From a checkpoint of a small transformer trained on Wikipedia: 6 heads of 32, learned positions.
Each number is 500 + 50 x the weight over its row's rms, rounded and kept within 0 to 999. Layers, rows and columns count from 0. Numbers have three digits each. The size before them is the row's rms in percent of the matrix's.

# down: layer 4 MLP down (transposed), 960x192, rms 0.0624, rows 106-205, columns 0-63
# up: layer 4 MLP up, 960x192, rms 0.143, rows 107-206, columns 0-63
down106 096:547449577566500572501551573509482531582437460484436545549451571512439513468484547519522504532438523567463419559424582549461411602396562514511487565497482401570477475493557467483470529544425545
up107 114:348482484527588343479476470551508536488484520461474522451436556498414464613469486505564495502528435510611446577501552555471551565485463583569515541437386508503519491538448506489580486431455456
down107 118:571543616469499554417543448568633546522420514481488509517542408510466394583498540459479487498561497574424512447506504506432520518508467522532415503548472517524412497528473571532504535498488586
up108 126:435519476497454616505485530478508530466498456563447484576545511404485474543534401538340591565556533552561511580511463512514541482398454489480530499420435507465413568453516487523542444568551470
down108 114:499523537475436424614503503443462495514578436448566534504442474540508523462467490454538479494488577481435375578529463500450528443467497535475568535526567545537543440495488471481504443451481458
up109 051:469472621478445470520504490454526497478534466505501548476572526540520445477456456508527488526463486538532514555435497462369488434527520497471518566585408480473457577533398465554478493461491508
down109 045:432528444561445480457453469497523497625527620509526551463562499528563467479562475449556479557516498525493423471511511530505500562506431567547540494452579510476431535423556480504450550531577467
up110 121:507522420501480431467470523519499599489500482530455545470529530477495564492545579524555526545436432562468427619574430563489484579570569547441464440553527573459505468478411490492501448569370453
down110 118:423500405487522402440546532487505512558441516581538541436457492559477585528443577516540599454481460473505450487593497556471598570526527577570536527532493498554481465473507522453512394454464547
up111 103:513516520533461486489450474539506591460498468555511512397516418505481473531487489534509428453466532534483572518478506544435506484460495511513578468468555546538423456482466437418475473575517511
down111 105:506468433495526463501586442479483453511510532522547393446469481553525527412594448467606513471503534554419468588463463560498470507522539504475640580551523627494407490431477510462504551541546494
up112 101:550469474560522470458349525558520451448545472429530488431457543486488525579559443450512550537465494455523382446482424516470480463488604461448480481530501485570520547470483491454503486465494470
down112 097:379514511531411524532507473580504519418536452461504469479554519475451548471563447488544491651425509565638484476602507460502556484550509558473461400492463548448479452533475513569622510550451538
up113 101:469512545483537455423471517476499561521432504517521531476499444541419600511499417575518398535438474523436491641562578544551459451483545547482490447489416482453501535560557558505496519460566532
down113 108:483506509472555499436462502509421535433488490605453529402476381527508465497456490577403442552484415404539555498517551516534475530559487448512466496487507493491477447587557460502444438549484561
up114 099:595459559508514503468540543524525473381417508558432452554455459463531562499466496469504564440505538507459471546384512515486540468438505418523531478443555549463473502415556480500608620563473457
down114 101:487478516473447495598513475447463516552510501501485446528526544555440461464503424463478498572437467493517526512514566446548598520518448499491523458460462529558499513511501422565472494486442491
up115 111:490565433510513480579467497492582548454449395468478497423456406442466468566485507574531459456501491592447564574478523480501508500549449545466494434475447537549478562461507462504551451567470569
down115 115:436446501454549373556515527439541490499486576433521530455501507630496475450498567488499480408441441419542555602474504446445483392456569424565476477484536585563571451483546543452579556507492480
up116 123:516432549474520526509582504564521568554465448472539538465565542471509533470594499551453596478521435549530480568432509435485474492513583413479407498444434486535421506451416463485569553595536421
down116 112:542502634495473520482558511410402484479392566540561425594581553557533544523502546488373532565411597537474484535435551505455533492494551489511515532483515451462480442571516412498489543428532536
up117 095:478582610506517439518550453441487543510556460521500577455527451419491540484570484387509495464495445464444505505563503432572599532527459526557520566481460457509536491524464527492510412547505490
down117 084:470515523558536498493579470409413507474452566523483492574492503486523585525508449472482510398506486400369458503396462546515450475447582521520552495515442583534495427530533528426559593403586537
up118 100:434451564495471533567483539460488527458573441480446434449588400517517503497592509565497518492468431476542541533493500483505397505510552502540498499494452482475546530489444433500496371480561484
down118 099:472496484500562482581546480491463600531492424438479485469524522547511468466484431451578487433428385449486649434553530438495526425490525586482513430577437487512487469578554590584461469490464530
up119 102:442497436476499511516469527528528427501482451521512438409560462550489484553437436407442486553583511472576532503551514494490408534544580582524473497531576521402485549457518536519567407393546543
down119 111:495502507567493561477498497520533525435415515443571503481510544446413417560474444524537580505533496419526503437454467432418506509502619599467478492481535526605508577391444500576464395499488571
up120 116:429566577499537536549499556451415538561529516429569505499501495481462562602526478566545541571485454536450490506461418487419536572479517553532535494548501502458502438494555435561453551600480453
down120 123:533579484546433556587489564481419457454574443485418481479563501454453435460490456500498506442474446577472571388534509501505542496445393472550525560457519461372465427578545493524550510642497550
up121 114:506518514559474538553470486509522515519519477444436523591466481591468534500505553515479505572539474501509469626525581499419414429520478488527491452515562435533488434452494474390525493485519450
down121 128:445446483518375541602470508563451580464519517457531509482580552473510441491401505451463501513489497399415471485611566410558349571585490509457524460511433547605509474467587508507507588619455529
up122 050:516492437525566555530473510494426477556521521488425569522362366528409436486510439526534494529519564513531583512440542470501536514467501567506508495457501466593495453516456498435435566495477545
down122 050:512509474490584566409508580491438510450449416442578499497445594527504554569452466526464493576548375507524494533487473484531464509494515464492526556494491505477464538515444578447549441556571478
up123 115:504543487495529518578544452457540565511497452459460546526541489432466449589456457498634553484610589475571561482524363503488503461504487455488534533515527485487457460522455533514516413502466544
down123 104:518526476494496492596460531510504376451614554486516505497498510423535440455475468513573509521555507470392518487474491467385514452546498504526513490491529504581496532400561532491517508566456508
up124 100:512559421434609498499433516440511431492487560533456451514519517383406566521417521487462488468517556563464496503451545521407434528501433570570474573571460504530532424499539473558518481561540500
down124 100:486526429553519477510513460546534512495537583497488518441470451491472572416538507412537445489511533437603447542507453491494321577399513527460570472444492476414424507505566475409541574499504353
up125 094:481464518445582505475440530472544466463490442515427399518499522458538504548525436466460487541473456536598477505498557604517471473672481546605452498441520536559426603472504439498410487522590610
down125 095:575543483508470410480472494435526457523511431532509549472547398600478572446575450455527524563584479434513472515431537429542510551606473507484459585526467468500494471521408461386528484558460544
up126 091:563526459557503425475584515410470518532479542537550508495569505485499579615525393458382478457417407457465446466581539509445581498574469550485488543449538499466520571447501529497485525610594460
down126 095:495513480486584482482448481491455373396528506478548474432621515479572467374520530494517559535492542580445516520537481496491527526492448449537581500523520427432636427492462522536574448484488463
up127 122:488573513514598470483502444467441488586459504435475572409602509431436554499561534524513511452495420454461541556455562498532489522448537402503553488545577508494449533573528560446538475467515543
down127 113:567446450484580534441486552467620522513419586501466463546431351472439453453414526535483568467499578499486591502565472477537485544469478530452502534504482607501512436529578473437548426389589509
up128 106:547490459472592455498496426552482466561493433560503551499559468546470430464457497434566497559434628520421514507391488509533476469516604540467437523564461551524493513517495462496518473498478441
down128 100:495490489507460558469561505537483448555470475454552431501513470591582530520524412501480387462469410577551541453420496504482512522487559457571447479538551473532525419559443469502581422610477540
up129 092:437458562512494514520480568469487552453454520498432556488490575463483399480579472442471423549610557462506546471493454465461452510521467508549538499478522539401567489462421468503545498525591524
down129 090:514605448587502490517596461604475547513425452501522374494502517577488453459525527430565502498453482525496494552425493554480513483498523496585445565447461516467504472458485541527486519584526487
up130 112:588526515544532477473499517526510557392503532566523507401451369476503585549552501464381524585508433538522472461445582515503466494480539559464393459544428512430499484473421470502461533584519530
down130 116:541417444501553477518441428564381481445569544591459570440507574596364479460546609492494573480565555517453556495514546508502567482511514483461550462545513401488519550448520456468465511456553478
up131 111:515607458500435473476527509524593526538518483372485467502436573390502509463555501390515537418540482512495560535440610521418499509521532481491541449509523497494556503524483451542502453461565563
down131 104:457492436511477542497534518529639476513470512381455526481437513515468483463502548509452515475490522593614594568515619469528480485543549496582384464498498563513448539543491469409493530517434553
up132 102:429460498493456539484509510425625511492481517591421405452433453542649536573506496514527450564529510516558555454521525558460513506469455534624550487567455468463523548432502464494445537473503483
down132 106:573406519554452528568587533521473584558543537430463536417484490530426478494431464534475483500465493524462402502523528545532542474508481495587543537471455503506523465532481393512578432394572516
up133 110:507455543441507479544445487637548529494477495521511493431498459547479531549425402502484481522454536479468458505479535472439445447549516504405515471539533585511495508442432560425545408482498477
down133 108:508549503560551478498555518512581503497482512478495599529431546400471521448539464437444531508501491523512563511436452594512482535476556539506542495433585537401486497521505547350569493521434504
up134 113:486520522486543528528454552419496508420458492439488565518548483549514563428453358466541457450451468537484481495544467467478541509544468498596499438509481391513485546370578504484454414540672506
down134 111:508488499495502459533581510538484493515498535489473571487494424457457510533503529427560512500502461532520468576499427447477526576518417523568573420587469532446522436600491471503539583575589485
up135 078:500537558564513515595500510464519488494434513433526528494437486545573539544538443486548474411503470488545464545526598471536509508550422528582465474473526536536544598471393437524416507435481488
down135 079:525511494428518536396529490519392484452522449520538570484513572616551485493422492498555473491600501498563452588513478519493466542484441426508487500487412427493430545505567452480490552449511389
up136 090:482578473503485521484465472450505504647438472552414425564473389544489586407480456512422424529565442490458537392513475481510432477561441479442567543536397401557502483520444515476461529502525524
down136 092:527460550521546489518482560445575528509563560509550560553436542509498577632474438471513513382400567555496546499582541422528528390442485533425435454451486485516511572541471482499469486469476405
up137 062:431540473559617489590543465436537499396521484505476529518571527533502470516498491410493572589425383488547488458511630551513451472487486471462468481552536499578529509477558479524631523448412461
down137 060:462511525531431348442538564572519429558561579505579498368523583526488556518598490606536528573495443526435531435505492434556465493482570492466493526494437549564460472529425565480521480475492525
up138 066:559487522511537607585509510483547557503422524551423562476480581496544437509529413574483575642513470539497442526451502503441496485530465439479499474435473476544459548587491517509515510461487436
down138 062:549567527517432522467505500485480539439496458577528552516544517446519502455537585502459579514506467515486405540509515486474437533516484563477488563475503480474553521415540454497471444574452503
up139 069:528566468515497522424512426548460526463548503348503569544577541517523464480434640571445498420470497591574487483467387434463437611434518530552551514485525573475491508489494518472577467509557571
down139 070:497508467459495474486468514497457571514541498408510409418494548521503455495536576535447544478509402511464502460536560527526515506597393532508586551511521554453472499446464464466476490529473547
up140 132:556499494568566521503475471456433481571458481522371449466416458546501539532393593476393504577482526410518515505529508430502419526430563543551567469537512602496555507548508488469501437449506511
down140 137:461551472526449509587464483533459546596469426509497586444465540479470431482566489460457538533469478510489489457442490440540500471565432395524448459473454436576520560484436500451504481556547488
up141 120:541503569488511498525451457433550450541475451542522490524620466442509625515535549585496601431442486571517505535435531485517379494534535518498539512526448523476513466437374495527410606587551466
down141 124:600473492491467500509469433513521504545481475390610444465504512515552448544511404565531578528528550498554594494503506344450506457490518487483490423445424488554500490526473537535552497566570426
up142 084:482523476552568430465485522477537577365490453497532490565546549543582606532631510429480494495547496552545464552492439557519485568497604473463527406393508552549430493491538474468495583457509565
down142 076:520375482497476482468566452445494438547482514555518560580446424511487547476489552506517446513549508440452494404457502509600524545452356538582497497561404535463585498562483576505532468482493548
up143 111:566510523494512603518463546518512474491531572538391449550443477385489542556517455546508425451525444476441453560378599485573542554469429551492457482453510569506504436392536485515451486457590399
down143 099:412566490413493532474512463451499517619568472549454573548506477537524485483442454410483540526544525491556383538515581488491487481494358486542441397535540501486499584443494527554487491514475513
up144 102:505508475508480512444407510464610445456431390517432492562467447488496575454449548495542537516548498468518416405503545534439536509522488495452476507480571523559492492507459463398508533492507595
down144 113:461542472481544562578440486467486534571527492559477521481492509476500378509534395479538529455435576457467539568545376515523520427550532545495512467514533537575493589495407422590428508479542483
up145 112:538487523495406460545491481493535520544514528535582490574501384497491425559540477473477462552583548430551491440545542437455482524505601487587451409491444613426384466508589516511490536483581489
down145 110:430523475499490502391516525576429417440492562542541517462499459481479412508459507514461591500450486507539454501449494479503521511496494460370504517547477494513598489451529387491537576607525499
up146 129:504526582531521546513490395581547510456509482546532498585468483453468534522519452445525471578562443425517529536422500507495481522520447514569498428493470508496464460469507504458469472537451558
down146 142:483495481454605540488547494430533572493515583417507408545557507391460535481423482535470531476486500363527545504520507453509550513502515474495434523505546490551484426527562541512545572471459561
up147 120:424483475552488548573526567506568596483481498513569554568510548443496531543380461466465545452500561460492565549404400515517481554579556553489521524528425465521579502442538514400501468414608421
down147 119:555602471476507407518479427517508456432468476478537387509514475497537540466583498572464568492471462445491533485491484482448537464456520505495496518537531465468513495475565387475554428457460489
up148 088:582528477484608497426489445477493510522521521525441495577546430416546449524470502507485539444537543429543580436503511475454485469577481535501557509499495542543434533560539461400518392482559522
down148 083:464507538487505463533471473489609385432492509450580476409480483558410448502522575537553521546499422476549441565382506541557541466429541446406405432536547431555495572512515506599570553486505507
up149 100:429517513539520568453493483395472517463515524439488505474488488444499487483439515524540505502471544551501542434453533556507458589479417534568443544590522573452538448544492400566557593463420511
down149 098:496500496524461435494406574472528587572521526508473448489463553555506601475471578476427466490477495530545486495520532497464479594502395528567503462503439523485558452467473606419461562592535524
up150 087:519540474560479564506516442542541407458466564542457491521480526439499468524487586583535489587500399538560535503528410518468505469478479398464487450507566395532572505560533443530450538552465478
down150 084:513538491517468472475607549528558450474548490401561479532554467396433514611534538445485432569526481482529509510482450503451465477450549477531504503543469496500539505491545485503417516482581502
up151 092:541487465535522507493521488482482528516493535492474473487564522508497506565492466597523483471591443595561492504601471506486453433481479429459476432500504563435574481533545583537445448566434522
down151 096:505508595409544513543530419481543405415473513489497466493488463545482514473573565466522479457536500607538479553435506534527424510438477511562533508476553447439519462519518628411556522548470465
up152 110:496505507500565532535562475473518469369482486512486523462430442577465531459509471630484501500496464524533559453555498445577569515568586481440484601518547481454565511428453503531563412477462401
down152 105:465561546481574495517523400455536612512509468529588517603533460513507503481512515383525432487490514545483537546392406439493465493362536437389459542527499430521478504455616543567555496497563485
up153 085:435577543521507539450499479479574474460541500566518465530464482510513522582546535437417571553570368511591524553508607543461511523469463579428421483526531562413453486445556520566425454515490560
down153 087:548492511535485485518499496452460441492502444515472538438481540532522458452460385604583535527536543434483600506528482536563562520567536558516498497511434428451475464524502419554531473565584424
up154 116:479489462511473448539499510550455531591489465459575508488522465464434454554477462491447462475485499558547589545443501424582403662508569500486484592497450477512463605433405507536496499466531542
down154 121:574456490540454502512596375503520543580603504469432402645473594589557472525474500451450438533440505451439405541468491474484518577460573475446663382497549533479578500569519487446490482464504523
up155 107:522476539499554400548560510539565429455527537512580469408496503520519492548444482479481589467522474544481481527584535468525490490458544479463526554513496546544466451530480635438493466542430557
down155 102:499508439449546453474470502554535464489453614526502465589526451437496528423463533480455445447483545530483437456364505533512528553512471504443509582475504552440514531448514507627369558492500442
up156 099:570516436558462515488534507503492483443460567429449528556405535511530495502396491524462447509472447565477449513473532496527566634531427491468560461544500499448478493501489479462537556544540604
down156 096:362524515475482477474549552478546514537465460544427475447524529543489495409519535583424440480470601468490600481588441485474443565458610486458531368515467566451520647500549456568502534439467447
up157 076:518367472412457481433410486540420502521506527512524536583525456396544500472512421407521532526557429618515596459518509519416507432442548553488515489447542500505440544543591548531586476513446523
down157 075:463547517408497477514498595561525528539440442528521497533491497493564572535545521465469472567439525476559529495497479526364506533475487414536529481448539470447554550569415451500468540497524506
up158 098:493429565538378501567457491506513473410502459556466363568571433448467552572496524484436414522453441486470531456388595560538569521550517541520451463523490455577491569575438522527548571521553462
down158 105:509447512495613531600579415453464527519544477510440539493557570486543475566547452506497491535447531442435467480496471530496529489518490475436488519539513523428470464481522509514548510419606453
up159 117:422559543514381512525432454512461434430573496412520518488525457612535511578495464414498536443533458508509482527419643495509483651493511461448474449521427522529560555512530563526457439455564510
down159 131:421493504435398508469443443432446492450633549499582514569555483420582484467421436419470476451503562508522537510492474489520434482513493472506515502489558517541437618515538476475448473454580456
up160 099:519522374491507582522424508571494435505504426524468439468505402549539474516389497559464474476430528559550466501514435597493430518388530545589532462435511542417478470489523429529508481429490517
down160 098:564562506493518526438494564488501457514497548480513447503562509577487587463519633507493467446429453512386496585476416531522484524519607524441562504470517469548470461536499497392541542567478539
up161 109:431490561526482411506456530485520501440441444507570538463438490526561525472396476448460469428488472493457505526535379613517456531498456469443532477525537396457576358452517487527586535504478533
down161 111:501517524438446491422522608540515471514488420596511459401553554415544564522432487550476457440384483499542598500605514580513520645521379517415555494498502475514498547489485503415589505468435493
up162 058:551521446452454547500451485562518472480443523477476535502465527489476582548541449416447445478625492521454509491453552459481581584533436577484543481411559469549557450490451540503513413499585527
down162 057:480479531509572439479526460527470536497505482548515526492441508399552421470580446590446558459448473482579472534558405479499499532594470522441530405456487457508508491498446446537505552538601524
up163 109:493496443514471450419418545646527567456492601487467525509536526485547475529516523477506472444500499565483499441481496532463503453539613427480555391499474498429484552477477553458493521555566531
down163 113:495489596466421527629510485507504531531555605573551566578525521453566503450601485481583527481486539503540475551430456481486550535487443428603550480472453457447480481481503474500455537620473494
up164 080:521537537500582569453501449535471475449425512486444381529521438528552503480552490539550475505471541588453494459590503408535459476495533583538525433501489584544565464504442554453485504430547533
down164 078:487495594538488449474490500456617575500437542533506462528519587526479462567538608426484515539548495599520508558455456455561505524570405471524466467479524481459548488409558485514464544550444552
up165 095:501475616552555583479469418497505499513541531567529579495485447493499538610562536452511376455470527509552454478657581519561497473418580513585463519457497477410445545528475598377563478515512497
down165 096:461533481490560444546470561548468510561444503496488412599460512527454471472479523570562450491452588490365527573495477438473509439457481506482472477502486457496562458469581362548435417587543495
up166 106:539472571385421513457552470477527417551464553612509571496449495478558513397432506532558454528530458461553426479442486472464462536448530528395516515504484493593412535541507498495477382548565490
down166 100:566499434482492487482510529541547519489460477548587388476439526534517558544561483467577511512394482528396598582540488570496515466560526464532528524490490497536572483535393525473448480476542484
up167 097:386524500429501514421509505467576579443515539526519630522456444436500508528551437474469484435505477533442542548546446443433508528441485584465501377533533552493626417481449454496497483501444453
down167 094:504536447504367563477550504383472525589490456587472580467559539409526428493569467543543508500479521506560457482529504503500488502535492514490481419526492529536522524474538431552498533439482527
up168 118:531526545514585588601497458512567456510440550517454580440461505497508524487425488535469576519448571584486482478538544567479453527488421475507451483501508382517467493596381361519541508433482462
down168 107:419532568487524489550533523494520537610477474418563503471470495436427508526490561538464428491534453525434555564486423503566553526500545578555417460585593522437461405454485507438517462460549437
up169 085:541605490485522437519513499489529526467454551513549468482446516478493475490426526568518547563551487562492493534510428562532434502543482511488549513483592561505546405431594517439544527492426552
down169 079:514488432471570480566525469566483459461501500569463505615508553556544453399506593464527477539531530409466491495516471521452434516505536514454540487480517442508490495387578559442494510552547526
up170 081:507495582483519440553504493508477530613557557554613470458405511450572594546540501509462451495503569585577476482449450508516535396497459507451501462551527547513528534497469489510446511510510506
down170 079:513508462466526474528434414551386558557447392414515481451479457554462515475519496467483469517588535528514547594459421509541601515492581557518532418528523387397534536565451486479519483486471571
up171 104:371451517581453513487449546552485535568556538485502585562541531455486454506443402530559489527502496464548560401458502538458484526492488547434592475504494452550483528471450538519419481522473447
down171 104:514598527428417540413486419496573505589531521445510390453527569457484420500518594524475398458529540495463506446551452568485550474531458502481438525492486545493483541584563502566552499537472452
up172 112:472551554480478486565502460465495534556546504505476555378566564448450481476484571481503384475524560478517512462519488470507486567494532512474488533507479425485457509510498477480548484520527418
down172 103:535511598398553513550459423476476574472540516496558395548483458656578553357534558520538545476509512489493534428571381527529441486512563479646442426452484523463500458434511566446499498602535488
up173 106:445508509527543477490593491571495471504461399462545472496527421523538515463492509596508432488479486494494495555539483528479418595418460595529486516529433467382457526489562487595582389481542513
down173 112:487567505393394493583431526476557593437580538446462500508534490492500530543556466454498525412509465464519554477567389465431508544493470491544551487516586462478566464469418527476461470540380483
up174 115:432478480512411489380524529597457434505384485479594555435396530447536547571429475513506484534479493581520507475495517530564468504452485602463455512508466496484477446507454497454549497474535541
down174 128:424552459390509541514606538555523479528438452587476521498465573382499365531503465488518479544436502516464535447497516623590467506464405403454483432472545484520517505472501483588530489525519587
up175 080:476539445454536459492554360574441419532445444533551545432552539460454478496470480575505514441487411590446498482499441401474516512516471518465442496500466570498380480506565509464560476526484595
down175 080:496482484438497549507484502416544572429396520499530489534549525428447497458555496501436501626563472485467445449532468545601407510479556416508613431539584465421451512488500472471453476540516563
up176 107:442510579522519503575566429524534488446447451533592525453571483482421512486478522518571538527570503589555504592428493496543485571521426485507473583497603415446517510485411466464591451551560511
down176 111:454403512609454511416485424613475456477566540499465485496536526494509391484512548518469602529581478513435452481495549492571581420520504633461433597540496426497510535432541467401487596491511534
up177 100:444540528652461592505415523431461627588499523518454444553445507490588448532453462502451444448506594497539456500473502482588530485544435604494571506502518472486615502420459512473498435464504414
down177 098:464501503475547460536419414553492457489440483420603457580470525461415448478526540566554499481516431417580510497556457401580543453467533453513522445509447512533527500460611481526397517460502497
up178 110:539468495559483529480551495460529586483489484487480422478434494491447573477589487533394494490563552563479410481512502578556492495447449493479513470496418537518459512492406416514512522443651487
down178 113:464404501472441590518501532489429513611553579596557535542514471605578476474479462499528484447424475447464509550606482486542511472440575431493517397496492419533567491548485447492468475383423421
up179 099:518481511563470501548450479607556466622438463505478525511489415403550474497434409507451459460490491578410514443490434470512398556510581473475513443515464604418495515492499518525545481469502561
down179 108:497497428542489385506478468485552579498490343482507468508519446460567482477541442495451581496567458567419597506543513497582538445460495480434410456464501461449525453451562542593564449521462506
up180 079:480495535584389612519492476419457478423528493452490633491585463400508573467502553543481569425497508583519486482544555583439404472464526519557485536490550515487461475542559526486535488536411592
down180 075:560392479458441517479465541481493426437470533543553483531502524577488524407543448477504565537399432533477565493548604513515485498402540476455443553460493392535465583487483456488486514480532472
up181 100:517469564603461456460414524566478492547435555497451563550483538455494396548535540560525436450460474518473582548425472538386550498544467579581508532532521533449595477514485526379555497462476552
down181 096:442484563523500391531421484561591567432464422442556479467530548516487465488617514524534504430467534539480515475455545461468494408491494530460467467464556412530545595591468474500606555487486504
up182 116:424538446485485495507514514472509470467437531448419539434514515554464552515501520502488514586442419530474404451605506539492483594548528550526461469573533535478547507445531505431455624531488532
down182 119:535533494536389433539491474614594442517589636467496498489528514542487530622457473537478454423478484551461497459484497431579518510533520458478498498481451485471467479453525481464558449505495516
up183 099:485446491490500424435479496534419479513485559489470535495519535494466475440468476465551543546525558451521555438497564468434523500472484513506447489474539514576512612517505442439516403546566366
down183 090:476537498512462457523541477455458476451476496496497475490382478511465475469465589431451506520527499500507442556573499555562447473585409496509519486461482523463503427507465542505555596444501514
up184 109:519535413569502553479484563529533472513482488489482466449386500546553605448465471536559452555541499473497478611417583477519484440464482504488500472430521441486528426478530444467505515555565535
down184 106:549483467507573490450562470511465518496566482418549493528559521539479541430397580473486536495469572449492471450511448477472499503466494415578335585460509531556460511453503542518465476492523468
up185 104:560431427442531402510483548457504469502562463540509473539485588527474483468507470474490566502441508501516445498485606510438428525543508522436569452444471422500416514562459475426456470516555568
down185 095:488536472498514499468536563554487535545491611512511433574434444545510536576517529533539478416513379489423584534475504504420480401464515491563547446514508555507493475478548618475461451451446511
up186 074:558477477560503539549527503540507423539537459478500538491538458458418481607531470535520381532483537451455412524445436466551532537586506475609507467587431535418439578424566525517507480448561489
down186 070:554517583533454440532445448450406604474374527478500544550463501590485510527497537395600486491516560502535484463498543497477483464467501468506493571477479512568527510544471479518572558583494578
up187 107:471529485568464565513382509414449516506527509568418546443522519541505464588505463533496480457491423491584547464501541471465558524494550461474514536589573523520492497457520516439465547504519494
down187 114:452573510531566486533511527432536555503470441490581424548527455464438529425561450441502398486467503532485521559439472599447486502515462490531420491446565481472624555460430402545478444498499488
up188 085:528550484531544479578503454464539621457486518458535527470564504561457573529609518588492493467466501522391541610411503565521449444493520550491505522479504434466587510438418424443457511575436484
down188 087:487448488559518512535463446460435565498531459612588546525508513474627489468420469674538556518481465450463522553470443522442549410555475451572510443536407481526508508382445506465457471525487494
up189 095:562529473526616550586485514527435463472443504555515451479457520511524503444504563577436577536500413601467489482552470498485511368479500500497548531456533494519405504404428535473502482543544400
down189 096:504440541562549562584437491470443506469471573530475461531533450476489413550543482543474493508578434542516531541451451491485555397580483561520474505506491484472550446514538539508502523519503487
up190 098:614548421528518428501512526582443484422436486485429531467491493480559542468463523535544432486659502447525411385473518449418507490560445475447538514470450469470512552554473522466586589446522495
down190 110:546463459484482416436364612485460503456499456534481542518539598488575446545491482526525507489464456577528531443519491380493481460443405479520469543542574519570458462410569448563463531511501515
up191 099:491453428503522496545514463520555475573476438508445441503537575506471500628526433458483590468561408549530483510472567479519512575445609545502530438417443600486524460447599529403522491575465519
down191 094:460498508474490405518541531554513563561609536504539536519491550475537526520506485423486530422628509436504472469512510503503471521471471456435445468557454511548575468583519624490477560417489577
up192 111:472527491498463361515523535486538554475462524485410506443494495502460486524414495524520494442428539497524457555476515482512524555563571523549519484505505463503492488482493578381515459532467426
down192 112:535482480501512480515512420507533494511531529463484499501477405462512485459545503488476433499577505563567559420452492456449447441519419489446520490521561509440441537549550468536603549527493523
up193 114:537609453498499517503553442492526537460481514532483563427521498475562499550472399535504456472432473554504481469495605433445452465448455513465551473519552521488565449513515496559572512507488533
down193 117:517477506551438527458613565474501482484391453491558481585569553530441522520551444457534541552478519440476493540490624484426493530558547482466603537577502508447556531450566561439521483517495519
up194 089:372445496465521425500548500504514517570440594494528529502495539449458499550487437430516527577530551548455503532413467501479412555556541488469518515510524548511546487618467564572460438492475494
down194 083:578453505380494535476469551625500444452465541578492576509481515465545488459592500506432553577587614402454567427528565551497525488502476471485497491525586469395483571579479493548373580535491549
up195 083:454582480473383557514451508524571446574544490533443417509448550597465584494521476547500418482530465521487467447548427502533454510520594520485539460457485478515542551492447524540431414555422501
down195 074:387450474467538414559498533436547523498521432533461439515468412437519621563447493550509438396577541492529516563446508422453513490539563540484549476511470520488603486484484520535501388563523542
up196 104:514347505413521515513509430585514529495434464450534551453400470555518471573431464533443422502503510531468505473552565428526525567494441500514579434566524503498554531530454470477545438532536537
down196 107:532497466447455518425555586444446479538572508481550500508595500477452564450480468503467558462499516533467497536537520611504473361450462532412578488519470432493481441469465581439385536501560509
up197 117:393495531558506503537365615397542342572478537446507534566558496517463468413530470596551492530463430433482560501482543431418512536492501454451512481457596468553541526500470471497498519549571550
down197 118:580479480452467502567535393566477549465481498546538529376469483495519555511492570509433552451476506615534428477525532579547488432499421486569560526478407533506502499459488487581463515468480503
up198 097:516402556467528456380454432514538447508590520490442388562495503512404463547464505510408511495425570472462524494580487470556466558585520480554418466492516457498486536618420506426567432553409463
down198 093:484442499381450555511464440529518578536536518474543485508507484532526494536580524494475486432524465538481546484455518421513529410483460546641516406387604420509446530390627618496554501431534484
up199 107:653525443545423498523531535422543565551572614484463503491479496403428567554473503456487532540500433540552454486539468547416479533494514436601545474471526476486450509572499578439528462466444388
down199 101:468484501530512521471478550621466528591550552519359488549501561550456526471442484479505554423452520507434553472483505541533489588550541503387484485485477566512480557435561440546478506522406600
up200 118:462554487502612557424493523419543441642450488505477565531519416511393512532551540427471428486435448439485491553481523514512463528551487493446575528518401570454515506485520546522455455572517507
down200 133:522463441486479489565549485499503437545470475467497457495543509496472463574506563511536470471532442397509547524549460445456455527425452450411594457486525512601529512464540442549483543525489479
up201 093:492510472486534520413512489499528492486531523480456541456461472492448482482480504481551528447488463451519494578412454570450458430598552509450511404507404570507444471575508484504427517494538488
down201 088:438508561467505545451506510516500586615543515501525434481429411407535551375556545497402577380545454434476535490453428508469443452437533535475546530477479499492553413513481552511598547483512476
up202 112:522462444560529522477386443492522485499382566452480476458556440420440533532491437560445457551511528547448492498545472523593557501543413518515440595479472577521491436509511454468548497584523428
down202 098:531500537473492577463531550462411521497593565490551469569453416574567527521472497492503498499503410504521497513505498468432458439519526533503571467409509417537585392468509525543545441409496493
up203 125:491548541437473478533596526461473412596482513506498552466591431531463467461471598577512480496519455524495465578451520451514470526584568490502536423489546422554422521460482500543483423451475441
down203 119:447572490450525499496554444453449496457546484520529509435549545489492496557595464469538493475500526484533518567481467503511435489476517523548653422631526514500542411439452485521433456458572553
up204 104:494532469549496591459527497446502503489512409586480464507579351468531588553584447550547427480413466563561481469437536546500544447493503520495432468597540432479539480415445548479514489467470524
down204 103:574574547455527417559424493465538565481579520456470520487495453529616492456496567483528448427470515594427442577435452436498541546497450459555449507570490543536504431477492453577531506508432431
up205 125:473432429543501490538567520497429566522534517536566495506532531404596436512547440492482518489510506562514553460503574444398432398525430502611458482585382458514460461427482589496474512512547523
down205 123:439547482596526560553390458532561545482469556595424514526509438502538596533540519527536499417534535490418558490487525526501457423451496475521489446529508485476455518523440634572565525475509396
up206 125:482527444469604503487455564585483438611453570466477500483522540501460577400487576629573561528482479513535547483535430531461543567471474510454515529467454402357490584519556513482471457481583517